Weights of a small transformer language model.
Architecture: learned positions, biases, tied embeddings.
Each number is 128 + 24 x the weight over its row's rms, rounded and kept within 0 to 255. Layers, rows and columns count from 0. Numbers have three digits each. The size before them is the row's rms in percent of the matrix's.

# layer 4 MLP up, 512x160, rms 0.258, rows 88-260, columns 0-79
105:094134101151155134118113107093122108106148146156141110113166150123108129157153111165101085140078143172105105115111162127089128138143121152074128111117138184114128167142148130110157059148111110155150159127104127112168089165152161138120138124
109:115104135180148161112125144149081139088096102145119127134131098082171106114145170118141114162140093104148131135144096112144153096121140137132099124127111143158141158110137136132167122117170127138096095089155133101142131101137152108131128122
089:097115131174117127102087121122167127139117165150138119107122117125116121134125090145186137144112156170081138123103137097120122103124114153148118100136131131142112099109140114137175127106139136125120094143116149114118132124135138162146161129
093:105124183112173163136086129147143123164137160138099112131126123136136133096142160109112146112121133112143116091157102138112165155143116126171144088159093155151139094114155122171138133120100113083101153141149076098138161154141092123112123092
097:149124136115154150109128127121091128160114069158122115146150105110155132107129119170101107097127140121118123107104135139099179144148111109156163113173106082127116149118137092113162084118078191092105138127128151129151122123131169135162161124
092:085080101127125126129143124158157119120085120182186144118125105158118113137115138132140071126098180169123093153109165104137153124097119141123081134095135108094078160121124153078112131137131096121169120110126169135141120177105110149130135172
106:112139110173097126172102147131135096129167128159190100119140137127120155139177129142133105124128134124138154115050125116121077127109140124116097093097088134167133156104126164133131144083135141146149153115145118144131131100125155136115144115
101:108149135119109093071132120117117124127130130137114149160076124130142116144137125173135159110147155137108153102112159134082104137132141125132076132105068154136111120132102116115153135109139114137107095120162110138138165134123102141110148144
095:128143147106114139102135114150148099144112165106138112112142112114144132116086091170139138156119159123096159116100165115115105175139144087140157100145171139133100168144064121110186118135136125102121077113127145124111148123119145106131132126
099:103121139132125162169129125138114109092080145102123134168144138084138106138165148121148116099136142077136148104146117120133156114121167132139122098109105157105141114023131141118116162080148113143121145106102077140116081117124175114159143097
098:128105130091141127152161117134147130122108136141110130163127108142152092141090097136133112133121144173171108118144105116128062103129150074143118111101098123140129138130136113153167104166133150134109144176115147116100134171175130122112155111
102:131146117142136131115144138115139131169141125131110141070097158132121111139138167132107131090125116154152126168155141141118115133123113128123141148086137110087100129166100133093114150128177162116084142135099157122197120112178164127133118113
109:102129135149130143169099104153066098093129133086124135128183131140075113153153103094132152111158172110114109134146130132131135104144161111153143123172084106120176146132137129142154108119156073150152136100135136144135157112131115121095129089
112:107150149117130098121132123122135099124163122151153133138128176102151101165116118108176183142144159141109138121139122123149091098114121069152151137165134082128124121116121107158167100132098175155152114131158143115140150122111149095126116165
099:168151134098171087149146117133128110147135106154118112080160117134102135126105106152156191120120141095143149122166114180122117166158119128142143115136111129106178087158109154099145091100116160131115150142148151106119154106121152122141120115
095:128185110121134115171112108138133105106146144117126128124133148099108107111150101133116138121113157104093149099128138137149131107155095150116163131132085144132087164120155148170139106113187085151068118109115127137122094081172120116117124132
107:092134114125077146117148136113093153087111143129132121150130088091122144139131136155119159091162127149151115124107131139112112131131151178148087080148124130129105083138142075094110103077084124135138112112145161139185141125152131121120116120
103:114126142127106143102140132110107160109107157109119088168139150153110119117144141131121120134116134152114141152133145088088133104158157123118161107121104098108127181105127100107148068122158164137139118162112116134169113165165134116116099094
098:168124165107088093122105148113114127090135134113145117117118090117133124112127125119163126118117094113119118098156136117129157107090107145139201171137154126151169118089121141113153118098105134111125112137103123124132088110145078124152103113
091:093148105092158124170190124114099150099163179101140158118115104120139109147144142129148118076134096160150085142142178133145153129147101096118131089111154101123125141100138122118127178132115106126113129137088146122159136092115147155174093129
098:107164122109131134126112112149086115101118120120151088114083148108148131164151141117102102105118155178148078106137174118095119154138126205142123118141168129119101143140131157147166112130122155122096135130104104142124068140141142174157133104
090:138110134142058133115169127106110134155150131116195101090148158162145124135086179149167153159134136158136124138108135107117120135136111138136104123130116161112167094148136072136156091129114109130163110114136140118111152092151137128135183095
104:153145145112127108141153109120106113154137162172118133131117102151116134116113117064136131100154169131162100135143113136188123125115089135128110146157096097104085114105106091107124153124097184142106098156148112101097129120113148152142135130
100:123129061158119130139148115081102095103095112092105150158112148149166121122132163142114143121112152163153114122144151136076133104117128138143152108102153122156059117100099069134114116094164139151151122141135115142146116107152163137150130169
102:169111107104069081131108117156082110151149130081101157113087168094145097165119144143134127122122154164137145124129126123135137145163108086129148155147160107160141171136096140131125151121115124185135110100138135092101103114142142126110155136
101:124092123168127071159163111132101107103131118155117121107132137126124104127120091133124048123126125122168140125114182149138130103163126110121126140086131108137086121152153158149180094122174142126094142099153118127156137126121128123116108083
099:116099120139125170139162115153137140113118151120094101125141146105147072159152147070135078104103130110139184115120105125116141098122111157114119149144118131090090126148149108102155125102139177131146179089121128135151084143138117106104107122
101:141154169123099120096141126092134132155147147132126109083103156178125122175144135105122171113168154127163144155101132167111085124170148143134138113155082112163162118137175125109097104124117140118133139114156108174119182126125165109143105141
096:136113109157134121146119152148135156127159150151130075097131112131117158118152124071184128132178114140148143109158164125094163154090149089127118170124128157102181107120143124128131120129144103173159116103155143128170130148159085099096166091
103:049118121174138141139130172124142140178140111118141134102111105117107121147145138164151145092111128147159141121097179125114158169113113133080116155096119108095153155136155126130122145103121130132155111102115155155121121107138126102100101173
098:124146138108134124113146118139139143122142138133141112124139139141165147149136115135125144089129137132172104098126154125084101117096135137139073117112126127163178150129100119138136143183093146105132132138096102144110153141123125123124124168
112:121124111175121114145105157104135123148114119152112125144114083136118131134140133130101096091087145139159137153103094128146168054126132124118101132103132112141143129111148144096132148149097177066185133092157071138137116142138129125100128159
106:149096107113127127140139127123120148146134124162143106117153145141149114108153137103101147097144100160128123086139106114121111102120118171082149069135142148117134075136143120111104080116093133111119143133123153111162110132136122092139145127
101:090132136082145113111136076123107151122125160110110101140138154151145147138143163132085139082130139162160156116141151089101109145147129119144122123130127128164102135160108105099115133131112109137132124112093162146156126135100119148124160141
108:159158147126147117129178102163113120085124149090146123128106142132150161115109136123124175104095126097128115100131129185138138148185146086117088109178164138119146108152137106145140099146107096062161136110096106138116133115128130131141085179
105:118168143117142148134115081109089117128140130098133119142122139124114110113163141115131166149111130127135125091107153189126112147114133119106130152115152095133109149091166171136167062121106126124149084143142087140116109156166167094156140129
104:128191154106146141121115171135131112118109113109109128131135156097114147139137107158120097137107111101144121146108170125143108125160122126141147101115175110162122109175112095130122144129080158136117113102083146135104097135163117149091114114
071:089141088121124125187145127106122118104124169149141142128098129163186149175118080137119124110128140159124131115134159165141152108102141125137109111095139107083090154145149135132134128155141134116134127150107116133157126111176169139124148141
093:143141161114067093156105126120133150124111093163107151119142070113109124117164067174111125135124125103138122140087170163137158065125129166103115147121154104129140166116097144122129110144075155100150112168166135093141151110144128113147158127
102:117132138103156154130113123101120140123127142135134150141144126094087161095123123134106120114138144123124134143111126139110129147136096145157134126141115089084142119168077169134182133088134167118143147134130090088194131112109146157172138129
097:101183102089103159163133083112109121148141130131113095108107137138121131151151086160154137168109124141096148128131144145154105129108107113084117157127119103152179103132122179138143149101173126147110165102124125103148143127125088146100103099
089:084121127091139112117144124090123109135085124133132111142102122097150128141140097132136078140131132066167125151133130146130163077126136128089138124086145105108120138125139082086146122078099081128108136152152134136131127137138133093187152127
103:128107134135175120125086171103140138166137100096115145123132113140118111165156141119089106111090112083150091165130130150119132084127112129136156123120081095151100148129152137110162142121114121140140185124168098116145127160176105165157142120
100:165136159131129158130137158116141101140123123080119103114119080140179109165124163130088107125095126136171106154121126152156180146112113162159147153121152145151114111135138109121123129149122145103146089102123166123148119135145099118110134161
099:099160133083103095136129117116066141151138129092145111142078139128121134115150112121115126161169134116120154114082079140113119114165144132116154172117158145127144086116152135130123133129126098123114101134146115130128094146144093109120132110
098:113112136124122102139161128096196144118181093129147134163084173132122122135123133129138117129124119115114103110118162074104124148093132189107117113117105158143138145139119127091156129124103073151107149117136090146151086131116119152109115104
099:073087131137133076116143139137153136110167174172109131116122127080132114149118115099131121111142092115110054122172173145154165086108116104133167144149170119142104132110115139100141101132148121118103165143104114124174110114086143118169135079
114:135150065151147131206167099142147119108139134135143121145145121136113116104112099144172132146068160143142110093105177128135099192116127094144159104140115142081116101117123152106159128104154090115091103132104168101133128128158182139106100119
096:123109101136159178115159135164119123098137148128147156148104088133166114145134126101095101101156133133156122124103150092110136132127126106166113154174140108144072104131143159147090171143115158128154150131148159117147141124118106073136145124
098:085134143116153134174148107082140158155144185150129147097070079128129145138127132141120148093132122123132124152138130173127125089141132149137118194103123145136131097122132118121101158160081168088127119089161105121109101138128087088108109124
112:132106098158126138163171109118148150085117132142132147120122109127132129110120111147129122127089156121120157132103178098145130127124093114158118090083122144105122104157118110096169171128149126133087110148143116164151089113142149124121144127
075:090139121127112115123140114151077126142110088094149143127148111115167123094136098112122097118122127161142133120133121136129175116107157141111106120092155057112121100138097095122103130116111116125139119145165163110130136112118149106137136131
110:130127131134167110133127139129167120148118129120118184078117111160170117101152119121119126146103179096126128112080128114129102165119096116121131133116150129108160131107162150088102172111100121156146137108118113125100092111109105126111136123
105:124109151100133145106161125087084145103141144146152140160106104124145148135078119147122176129126125125130134098125113117124115123104128093151128152121171134113130150081136107069133125146145099074138077159128113140175118089120135114098101079
105:153123148131109091192126162164115132147152106117109125151132125099140119131152110138188127118145136119180138146114115103116099131142143155121107122176113147110115133165093122094116084130126137125074127132075156145162106166131108161142134124
080:127152113120138073084135144109108091166128131131085106134155156175123123142124144152108153088107125118117114121113140177085112078129111109133111091135086114056148119119136187159116140110104137106095163109068144139167129129175155154127146149
091:106130123162147109114112150152150155138175163128086053094138162131156126131120089129125132120145166119166149094100127122106130097168109149126101088151174149110138134146086173100146068141112123113143120126127154164151163138169096112112145147
097:128167125136126082154144159110110160147102069093107118167105131122119083139156152098121090116104136138157111121167140142159109127143151148150145140124160165132148119075175132132083142155131154139092097120113113138136098148129089146129114136
090:123139130150103107130093118105126135188139126186123165132138148136126146139138106120085150092138139184103099105109114123111117100160159114104125153165139088108163182119130121177109140128127131155158105146079167122133145105144167128140147120
104:124143137105121144146111106078078142076103139116104159166080103115118118172113118102134112096115105124117140144114138106123133129137145107122124119087156122167165149145169128085099124133072150097153139155169114101146133122165173114115148127
105:117132079125118119139174150118077109123140153134104106141161117126099157110135103134156109121131179125162137176134141114103119149140139148125138083149105142115152084165153105082164106107112096139131140142166103125169131131127152192155126129
094:088134119141135167144131116122130126092155136143166173130108121157142140148128144095101083152143141145157099122134123106126156144121136135097111125086125117113059117168089168097161106079143156095118156143151111123149128113124142115161134113
094:123145079103115099101150091107121110118139086135119140134146136170119126148154103156149147128136146108162089108107113127103137164158153095123148096121118155054161159134141143158081162151123114095089076145104111136157142148172168131129077129
108:135118139142114152132121097127137163131129119099084100132074125141140173143114121160119100101119080153139112092157133109163166093190159166143146132093095157144103142132118146114125090166095119126143139142158132123153113162134145128133123196
105:145114069136098170164153135150111111133096102140156132145114142115136131137127094119101119074131111151130109145146117144136139069127145130135062134124144113159160109093116189157098126082142151085119093112153159105168122130091079145116146136
086:137164153086123120132127140108127120166132124122164147100142129171074109101106139140117148128106148127099095124144109099134099138143158122146116086107095141102130103108146097184118137114101125108149113134179166180140124114165124101067145136
105:146103100098136085165132154085135156129131167146076144150135142117118099127085095158163108096169130139118175169164155124129142156121107134152129130084170095132142113152135093126139115117151132136190106127058116121154099113138131115098126144
116:127158146086157171131089134133146133087093155160120112119088117123091067106092136117154100123100132130121150113092145180121116149154110134112142172126138145144124114162127154110147152093161134166096138145148075157125131130151126137108125089
102:145129149144112171148139101103104078122107157105107165158093096121163139152101141175101102110091149149128103145081118117128114114152157138090083112176100111099106115082132117082113145102137099145132118103153116125125105137156104118112187145
108:130185115121124112148147102105102146114114156129093096117157128153126153135112135169117162116137108154134116109107135162099126129153171141123131160140142114145140128149097149138131094193127169120139155108142109114164165138135183136126107106
106:130147120127135084178141142132169128114154149117112099146105107108105137151080103141131136175142181128163149108141118115148107116123156144183156148157136136149102095141112142135106120118110103164117150087169113156186156138098100173102144118
096:129149121155134130122168150146139170102129111159159102159129122169106153092191142154124134110107127103129104114053146155141147128118174130095106092134121113151143137137136143157138127143098106129138108100142141144134150087111127130140168133
095:075125108127140117106151151131083100122103170090139148145145137112118127130121106089104113097137126151125123140152139153099134130128192082123139114173132118079140125122155165108159158133151160108116131133139124097151121135141177094120100126
100:135138107109146145129112096092107160103148103144150091096125133149122144136127110128109122155111117110122131088126120135124147101145121144145121132122146114124140133122136139158143087107143148120138138160125201094151146140149133140160142115
099:144140112151171152132163160130108087111127120145091136122146151114117160121087134119101130100139161178123076097130147131095108113110096154094108155136108127077081138138131099120133137105127128136135141161117158168138154102106164154139126158
112:164133100103082147159138102136129135125182127095113157100103168086152103149107165140132095123073165130101130167143120130072118141178153120126111109132121147141102135082118127138149138111133091104130119098147136095081126142158097135106129141
079:117111123102153151120116139114146166113161128124141127134135137129168125117089155125108120110158110123126103123077114129141116152141144123177128168113144175122139111160126148124186123145169127149119109134119088110133142171154129103149157111
098:154090130121169129159125118147166101137141182167148128103142135159134135130131091133124151123092184140148116108125114124173101160133111131092170121079105119129135150122176163165119099131087094116074127107135137145114133129148073092097132136
119:101115129178188130131129145128176166159091097113134125123133155130077152111118128147090148082076126160161081135131060110157114188143126141143135160155092143143160128120099132116112146111105135142114161135087151130135155137127092113086095126
112:158122127117129152156114126129141149135085105126153114145128132158144120134157090131101112118090115149141142133157116123128118144152163145165108172144092122167149116105145119107081146115124102108086112101153137169120133111149135177086099125
109:159171103122087079134137096148104129128139122084112127119114146146121110149167128096113131126154151098187154151141168128138127127118121154139096129094162135137118134150137162106148141099165097120135118159123135155128131130144109163091123147
114:107111121111156095128147134122156163124135130099148126088133187131135121152141148129123184163081121160123112093113100099131109116126117117141104147118136143145140100128117156154107107081122128133184110126172186132104140121131088126141105160
108:134156110111108144118134088126141146160146101106123167121102158139127127145101125088078120140145140143140079146091154156124161132147158113126129172136135128144113111102133088186170147087145119137137106104149141096095123147121089132120127156
100:137116117099107164126168148125147121079099120136145104142128119110147112157121072140177144135137174115157176089108113103117140096156095130168125099155161142080128121161147153099126153116123134138148097136132171107104150106133129133150133127
104:089106156121160101117113063143131152153125111163139163122127108114105126131112165118108138084119067179204131134118116132171160131050180135093127107138123113162172118122124121134148112118115096138125119159153140122132119131110154123152134116
114:087139156163166132109118161088154142115137135125119149172103127141106134116107085119110160129098152161135114114116128126090112098134095102146136178166111124136144127171136165142118137127108146117102160108123166129083112091106088124140099164
098:133176114115148073151195110124114159137175143152150127102111140127121112102123127103131112101144176143129155122092152146081105135175140114129117110151114149112131145143115141115107131095121075125057083128132152121144140119147155126087120134
106:123088117141166082127126172128116121125110112190127122127218146134090112132149118127125158139121125101178096094146119132132125144099092119174115103113151136109142120128132153144143133139131144110134117147139077103173142117092093156128150118
107:131102139120156150112158091120105138161125112180112105124176089135139138118124132133080159128192114124147143072151128149124143136177141136144122124136084120139133120110128121169136121122074116124151127118164145136132112132170141167149126114
098:085126121114105133073107120114108155103094161141106132112088102154096157132181122143137163092194110140116135087119159144120158141116137113112138127172136126152133085137130085156141118098126134126143132140084113130162110112142153144164121129
090:101114115117089110142160102081117128158115116099164115072140087145119135166140140103135175104095143125120103109140110129145116078123148098117146104135124150130142113152129167103099103134135108119153157115127147116127166154112132109086103154
093:101139160169126118147109096102142178160134128129155134116146154139097116166111113172143119099103125148098123170128136134103121103110136148106114118138100124151115155110150129176124084108131127112083141151096133154119114159153118099090142119
098:124128132160152122110121125122103149103147172140110139145170129162125158137160134137131113095167075143160172113166111105130124134143128093128131114158138119138124139166129134139121105116080088079129125136083130166164129147131143079156103132
104:117125145124174143142079122160193105134098128100080127124135148108155141128123145117119124162120137131109103165123079139144085102189128136116176124162154112182128123104170147133165141111130125149109142120102150144155088096165099092122120126
108:162158130161116112128113134151128132143097142142106133143104112140127142132146141094096089113099138155126154151161084145139090110150108158112113155125143100156120118132090132103069137117128156159198129105093093116149108103102153153116121123
082:123123168115150113174089160142133122159150089118143148151136140189138118144126116104145107143136123110143142135138156118129112111113149113086106128143125087094111123133114097122144123146091116121099131141132160117147106111110136155139106116
095:110120125114129142145176167145080158072130147118134158143098121109137141094065127139103148124128096110139114143144127139126148147128174135142104154163090116164104172120145102144120184149118147116155134135125182131133124110134122106109145164
104:129149101103098111126143143110076155125150095137150108123142102141141149156118126126123139137119150139110163156139155156129115176167124140120094128158090123138126116091155139127098164122166100115157148117182121108160131107149141155082137134
114:098161134128152134146189131099131128086105181144111160096134127161130124114117109169078167130114134102095087111137147168098116138184084097102122129111132137105116132122180118119132125078135158130123144129088111115130092128160129101081129154
080:085140129161130117153168094115144149178132106148147139135101112124134127133080135125142141136130161145128116098131117155130141074140143107144132129140177102140096122109129097197125116116132100113115091128146117083155119088094127097141155152
103:124181138148143114104123176139158144132084137120067146142113131131114147125122180143145163106133158114139140154149179142136153134139085162158135170144114120163150094130141109132093148120126110142082142133119148156119113083153099167143126123
099:147140118101136096089138097115140169191147144159145104101116095168105079142119135088102154159110123173101141171131110141103115097131084135139115109123109112151125136114157090136133122094162129159161120135149114118119090095125167128143149099
110:139135143119170167126117095118121158150156131177099089139147146147131097114194143140182107081114137132141118140102125162111132137102133126156140121115140134112123147188107125107133116075127143118087137156107140082145127100142166151115183109
097:086150154158132121110100106127148151107129112113103156114122155118167135141139108156096098149116113129128079141097167133114159129153120158141144106136142142129109131158130137141142128101089099114126127132126157130085089114125128085129141127
102:107101133131130124119143118125095148143127046126149143133118109112100094127126156138129132102138097111156146120101119123110113146136120121163127146140168126171137151126168117111094099125138070085078132147156128107187101136162123171130115196
096:163145130113110128100161132099135145143110065154167162156131127139155177122140121145132144117129143146163130097125115128130141136118084098131153099145090150076138130136107065108104042138135131110130143103165131111111142101103139124133134110
078:132105125114104140088124097122140142147137123123105163103111114114085114111095174167127152151128119154133123104163165158109087137116127103111131127168089105103103141157119139125113155112164115099113115169137129140125098143121148153162122147
112:125117130135081115103160116114112129135145158139136134125115151126117116128136134130170180165105140152117150063132127118112140104130138081128133154087117172117167115100124155147148138120089094127174134160169091089113111095115080104122157135
090:151122152151127161132114122094137106130108124161124164138156160135165110127114097125119119102127150111148133106115095114108168102080143131130196121122122148151158148099122136093110128122139121114131127111089125153155162155155188100143138137
097:134092093124117136118147135131121159096094125147118193140109122119107122192121163113122088127128129118153107167117109099154118099141128122121115123121113128095132135143112148106138110082181135132143107142111109139086187144146100146132110107
097:083153165124141143119074165131142139134167182158160102115119125081114119157112134126110129104120112173128114084113128136146171090131112184090138127137118114115127113151122098079123092132121143084130134115108163132130121135115163118131111151
103:140129120105120134104147106117156146099175135102146084134117112157131138117131129178141169110114130131143122120106144095139126151088146091095120119071139142127124135121146138102160109088145094117160113152141140119104099138109136140145111123
100:154098132113121132109123122134130123123197129096169144128145147121103135175132052115085117103134120121125138103123153138169111127109138092147136096114122143122145108101114089098131115159134158121136100109146183106118114099114125132128124154
107:140163103138148152079122154133095128128090135113114086146132089163100133161132141126130171115129162148139119137160146146112107137137143151149101155129135127118133105091136101100150117123148158106122100086102148130162142092111096157102145133
094:133116143109119113078109158185079123119120115134132175084178104116126145123112107097105175127104136154139146097169122135170142129134124125093097159116163131127158113122158158146117120159117145104113159157175168131111123072145081102116123079
066:096128105146124099138121101163113150092163126144115151130118152179120117106119076076134128089162115125113109135152158146124120151083164133099132154126134127163139120097129157124110113164136123163121103112119133157102126126107133172101072135
103:181159085091128127141139127117169092093113143135124125135114118163145171148150160165122118093131112109150110122129144112114116166137108094108150095076134139120105125134131129120178095118116147145128112110135101085128143159104121108118127141
099:105157140108101108121169134100117168155132081124075122143093152132143140118129131132119134121166147158126094147113125095145120069142159106126131176166146103135124104183097160142159138126134120116148131124110123127157150158105140068126111120
093:110124160114129124138133097084096113140116120147105086125130129176165127121181119146125153120123132127155148120072132089128156197155110129146168150103167135133085103128134126142120110146151137104161103176155131116126136162173125131148129142
101:160094107120121141101139131159178088122101142082147137151130098101117123109126135183135144120151106088083130096120146090138133161101130088111121119111157124157100126130100105127163111137107152104131091104145124111124118106146166143126206105
107:141132139119107139102093091098124119169135104162115110124136151125116100171126174121136094088151132112119081095123123147137147109122131100113115121134096150125119080121086073131184099126163129109157126136150193145128146134163105140130126162
098:139098130126153137121181119096089137084107129172099146134151130122155131160126121128112131126131145159098125087118141141139135097148118094069079114114135097121124141082155099121134156149128130146142140147136110096153108100154093104149126119
107:162118144136157126090127146152130109119128127129112110118079165173083152113131113149102099107135136146165086110143106124108140114152129125152142148105145127135113154102149156135130155084120155150147166134103135115147126157098113145099123157
094:128118150120135140096138105123125104085099146128147142159155095146121143121146120133147115196140114115157124100108119144131149153162124137110139111136098133174119150177102123125157120103140125125096134116127178102140114073158111140117122132
107:156170113142115186135150096116148163151147131175092116141179127139075088143137066148108156095132093133121147114140122131127103099115144153139153118128163132148154125142139116148108110136109152126118139144139119138162156091163131152124107116
105:122166114112155128132096070146180115133123155115151139129167140086146123090124127144122154077072074142117138113102143088111148106147104117095107103092125114109092132157157117094083154122105141138142141169173148122136137102121136130183171174
097:138125123129149105109107122111127110140157124147184110116148170129118130137110123183116170154136102131173171136082089114144194085151173141116125117156112127150136142143136132087122131115107140099140155141088167143144129109147118123139129100
093:132128112113081087097142102119121110137147141093141090118140159131117138109173120193108137125118124122155104099124156133128113153138133122130123112133118136120139076198145154148142076109109133117093194157115186136107161130122161140133121100
103:106129150120105130136148106092161136102117143146120061132088115132083152104147146151138102128153172115142135120110161158178169152094122128075177132140087130119054118157147105110095103109145109093110144153130194167139101133151128090120139149
072:098138147111124102123110160155105119099132119121104120160123097124142083134112100126133111128096179148138099088086131101176129093090106138159142137122164170110139166159139115139107151124110170120139108131151137120103151095107095114087159112
100:141135124074107127170142129116132142116144085098091149108138122133101073127153135092097104117166152128118110116095168113090150121126119123119132160119153164129143111109101129121148176133134093086073105137119121135149128085119118146170166131
100:122110120122142096127122156144121128126089111121108125143168118149088130127190102167113120128114125124128086106107137120106144074103106136114110098076168136135110152148157095165147112134124113142168139134173130109132140147162114103122139116
103:123106152156132096161137110119125127108130127106118126108121127117103161172118124107079123126121058124121170136105189134110147131098150094121164102116090125091141135148137125145127115129139122090128177126192120093113083094146104098169141120
092:101115129120160117143126132114089174119110091126135117112111086121119130184133140178093120136099128169136128137125128133149115102144145136125139151130143135167071114116106125103103153103102120174139143128145104138126145165104107151149131165
105:138126131147102164114157120127134143129105113141159122111167086109143129138120115099116132092092079123167111131128156121135161130155156158161138117131120164106116106151124145164126131114107084076150145130181125136134166124145128154143159118
104:121161148117098097099121109121118107150158133129107074116116124169132144101173108145118101111169120139111136111139148133156069117120109150122124146108095146114127175171142140100115103114136134117177140146171145119141067128152168138100136156
103:153151135085096111114111171123131157154102112156131155114082155144124128154139110102158125083120158138124172141167145166123167107149085145124143145101159139177102090150121127156111100086115128143138127142099111103156129138129143127092127126
105:162142099131108140118133115155134154174115087116109123116126155116123158142111138124141139129095171128123123161159138164131152119148115120151113120136092139185129091160123111149129100085113117078134104103100190136162110089137123117138133143
106:144142131103103132123155132125083119127124143110089156136093082093115120109148117124131104063135127178132116153096125094088123083129142151112079160159128098096092091155148142120094125131144181136126145134099143090114133116133147124138173097
096:159124152115107127097111121090124120143116105153105132146115157152090132096105141130136184130112141104079107117150159078151127096123129189114123128099109145113158141169124088141150114091080070152098128137131133137125143110103089121115114096
097:120113141134100129104130126120131111123128136152094098169189111161094170145142127115142183117152169090157153113129125135132119155110135098148096127149114145139119121157088128141170131114110152101084149145109138119146107138117116152133113139
099:120154105121207131080124095122147133126127105107111138150136136129128105153107148127116130081097167127121150111100128170122157124125094169116135138084099141156115120142122108133131198122161117202141114124132136127116131138096067124167118092
100:109151138109140104182162149073102124126123098091174123126138114130101132105116119119082092118140121116141086183124132124103146175156150121108104086119104087118135121152095146109139134083130138100137145180125152146128152130144162150127108138
096:134133134111122137143144107095140146085119184167123158113142081102161142147139111102120130094156089145156130111119133149110171102160138086145082096125135165129110122149162164103133102061097116102128120121137175133178133122112118117157147150
100:148134112162121117120138097155093145089101113092080097118116121099100093133127140097115097123130150165152108161140148137089088149113155131142121134124126123118104172088121158085145144166114136131138121080128116117154145155106125130131179129
105:115123180094128113142177119111106142126144104113147138116116140109166123149149169093139113108135148172113097135122158144116143173145111136112176138146115148174145124128084117103128149097101144123115109153188154149114113100119113141140093134
095:120119109148103118132068157131088129143165095101094126120154128070142144107142139145116102116153149124132133152137118136095094135133136111140143103126138087200123146130122080146131106070107121115085203119152122106103138131164128173134110129
106:106122101122119108157146106110124107102123134112166152092101113133130124115118186094124120162129132157109103148088109129143159095149145114126113135123120115194160108187119179148121109111086148102120164095122125137121114129126101103115154149
102:158158109132115093143128162135116120092103083132154142115119172096105139160112117114130109132127139147110157127108134105127109134152139109143167101120082146070153113098105110151150158142069089131137119096119164156133154154119112130124140126
099:120171096175201148118124134117128120138102107173157117159182152147078124138116091097124140092131134102119152140105139157129127141134144135105136161153097083123156148157088120059144149110126128100136084122101094106151094116098127149122142122
106:103102128116108100116103095104145109126153118141180118134153154129104123114146108106125121145116138113133141134136165143130149145152127100119116116100095109149134130133066138091149094113147127133114109171179104125147100137151091135107179129
104:183156138097093091138121142157158146109133108087079120125133137158103152121125130160076138148126134132143148121126125137138105142136121111123129122122093138104148123132106113130166162132141090121080113127120113120123063092137127142112126169
093:094098150121098156111106101121110105144183120175112106084117101112156123130140109108130173100137127150137148118161080125092156169131141144112114151137154142181101114157156129133131107126149144110162142160152148166150125133163152097168120139
104:127123125142104104159138154103131125110091097110201110114161100144137117124141168149125097136081094136139108154152149153088135170157102157125152118131137081118098144096093142132164152143115142113176111165169080110117101132113090125124107153
104:111136140077140123104106119169111175140118132103102105120116155127121076149149093132143117126097179143135103125150156166107109124158132163165104109139146126162162137121132136149144162120152102101133073108118128129106148157156135111099157117
105:128154100124150132111144071132123137143114156118133146190119143139166127117126141119097154105139123103147116131116103138124132107113149129114123136118144118117114135118155128125169094096142134119172101148113128136103102081135145154089134130
099:106152159118135100092127160147151147147074142078128100120134145104148070155132158174121152118115142118121115070140123128144158142160143089119134109159103102122100092107128130120149121119104152078141113114109141141116169123130140120165129124
105:110100119134154135125138139137123180116124156123117142123069140141119101135176108150110139117153127078103131110140174126135126142130148137117112119164158089166113147133126118107128132130094086103107186136142129152126114091138133101107115084
092:149171126074090145106179123123144098150107159097113082125106137138140107123156129163155121134156127112107168081125117144129092138160171119135144111088108164128118104097140121162117103088112134096128123119094166169130163116158163124136144123
092:124161129158116102124134163159113102107167107125107111153116137148160095150146149102132097121138153122209110110120200139129133122145114119119158126111164121156084112098139079138142085119096119116140174140154152128130105121139174115145083151
088:065137162112126079103116098103136129136143145110122115129086161142130163112157159155117126114116128144124147136126125154148112136125109086113164166108074125064150170094136139099125141114096189127125120111128155154126084137129152123133145170
090:103138119118107065132118170162129080097113150078128142144086127142123097133155118125116131131107109117134147092126140138176148126158117133124170139135114104089166060138117141111121149090068123086099143114117130095101119120115123164107095117
093:120115101130112146120137148140150131096121139165132142132133136121145136167091122078131071131134104165129137110159111121146131131131108133157136119142157173077150149111072131146112109120089126128128166139138115156126127088104132096132134100
105:102168143164115115146123120091124115138116127130153070102122114161080120183162142134154141096127119148118147081094142120085128100102106099147127144123151113174101105172124110124121116159162152129157112145138111081166132137143130090120089114
082:099122146153155137142125114128135145145131140142127165124126101125089136100116121142132094113121133143135134098120117108131113132102112110137153088146137122130159190154137105078129119085086111109171117145127149201121107140134128108109095105
102:143184126121157124093149108136152123140116166093090110123083153141130124139152107143106109106144102183131104115135147141103138154135101109165141071124135137154145104139144107139120161102118120117127082112139156106093151145111156134114147140
087:113094155078108146078157093105156150129092167110190154148160142141093096141149158162117105090133127087135105106108161109109106133134130117139130123150164143100112113115156151149141104123136103103106125105138143177132124157153174124152147125
093:155162155134107108106114148120156092112124099154129113139126154098131138135116132123110127120119147105133160143145162079120095130121108125128136131121140102125099179174111158079160105134125143097137146126143139093144141124144169181152157138
094:123113158109134138091178123134126120081069123129102198143108187151127138149117108116116133120110167123159105176098152156095101160169096127152143125132110157125104165133137103100120145130133121172093105115091128140111100111140132144123181127
100:140127105153114135134098106135149117103132152140109132136108154137151133071121085125166152101132115118159092084129125125099137161138115169129144105127136123102171161110089167130142113115092075143140155145111125105154117102125164151115154100
096:102119104098144130137148174133147119115131136144156062149124110118133114111063165119132120156157128135116107145161115132128117158122141129098156151159150125175133113149133139126112177098134119119197103122134126106110071117115091127170150123
122:110176129121145097128131149112150113098136123122116153118098110101088159151160128089164146092138158124146131116146169115128141091123146155051122106128143135099124111094136158104142145118148146097153121134107132172104114101136120126122122115
099:101112123104143167122132113101167142165099145111129126147085099121124186122156129098098166066160093158145089101126147130057163108122142129137156110129119186143154124106124061127154112139153110097109126117137150111119140114107149135166150149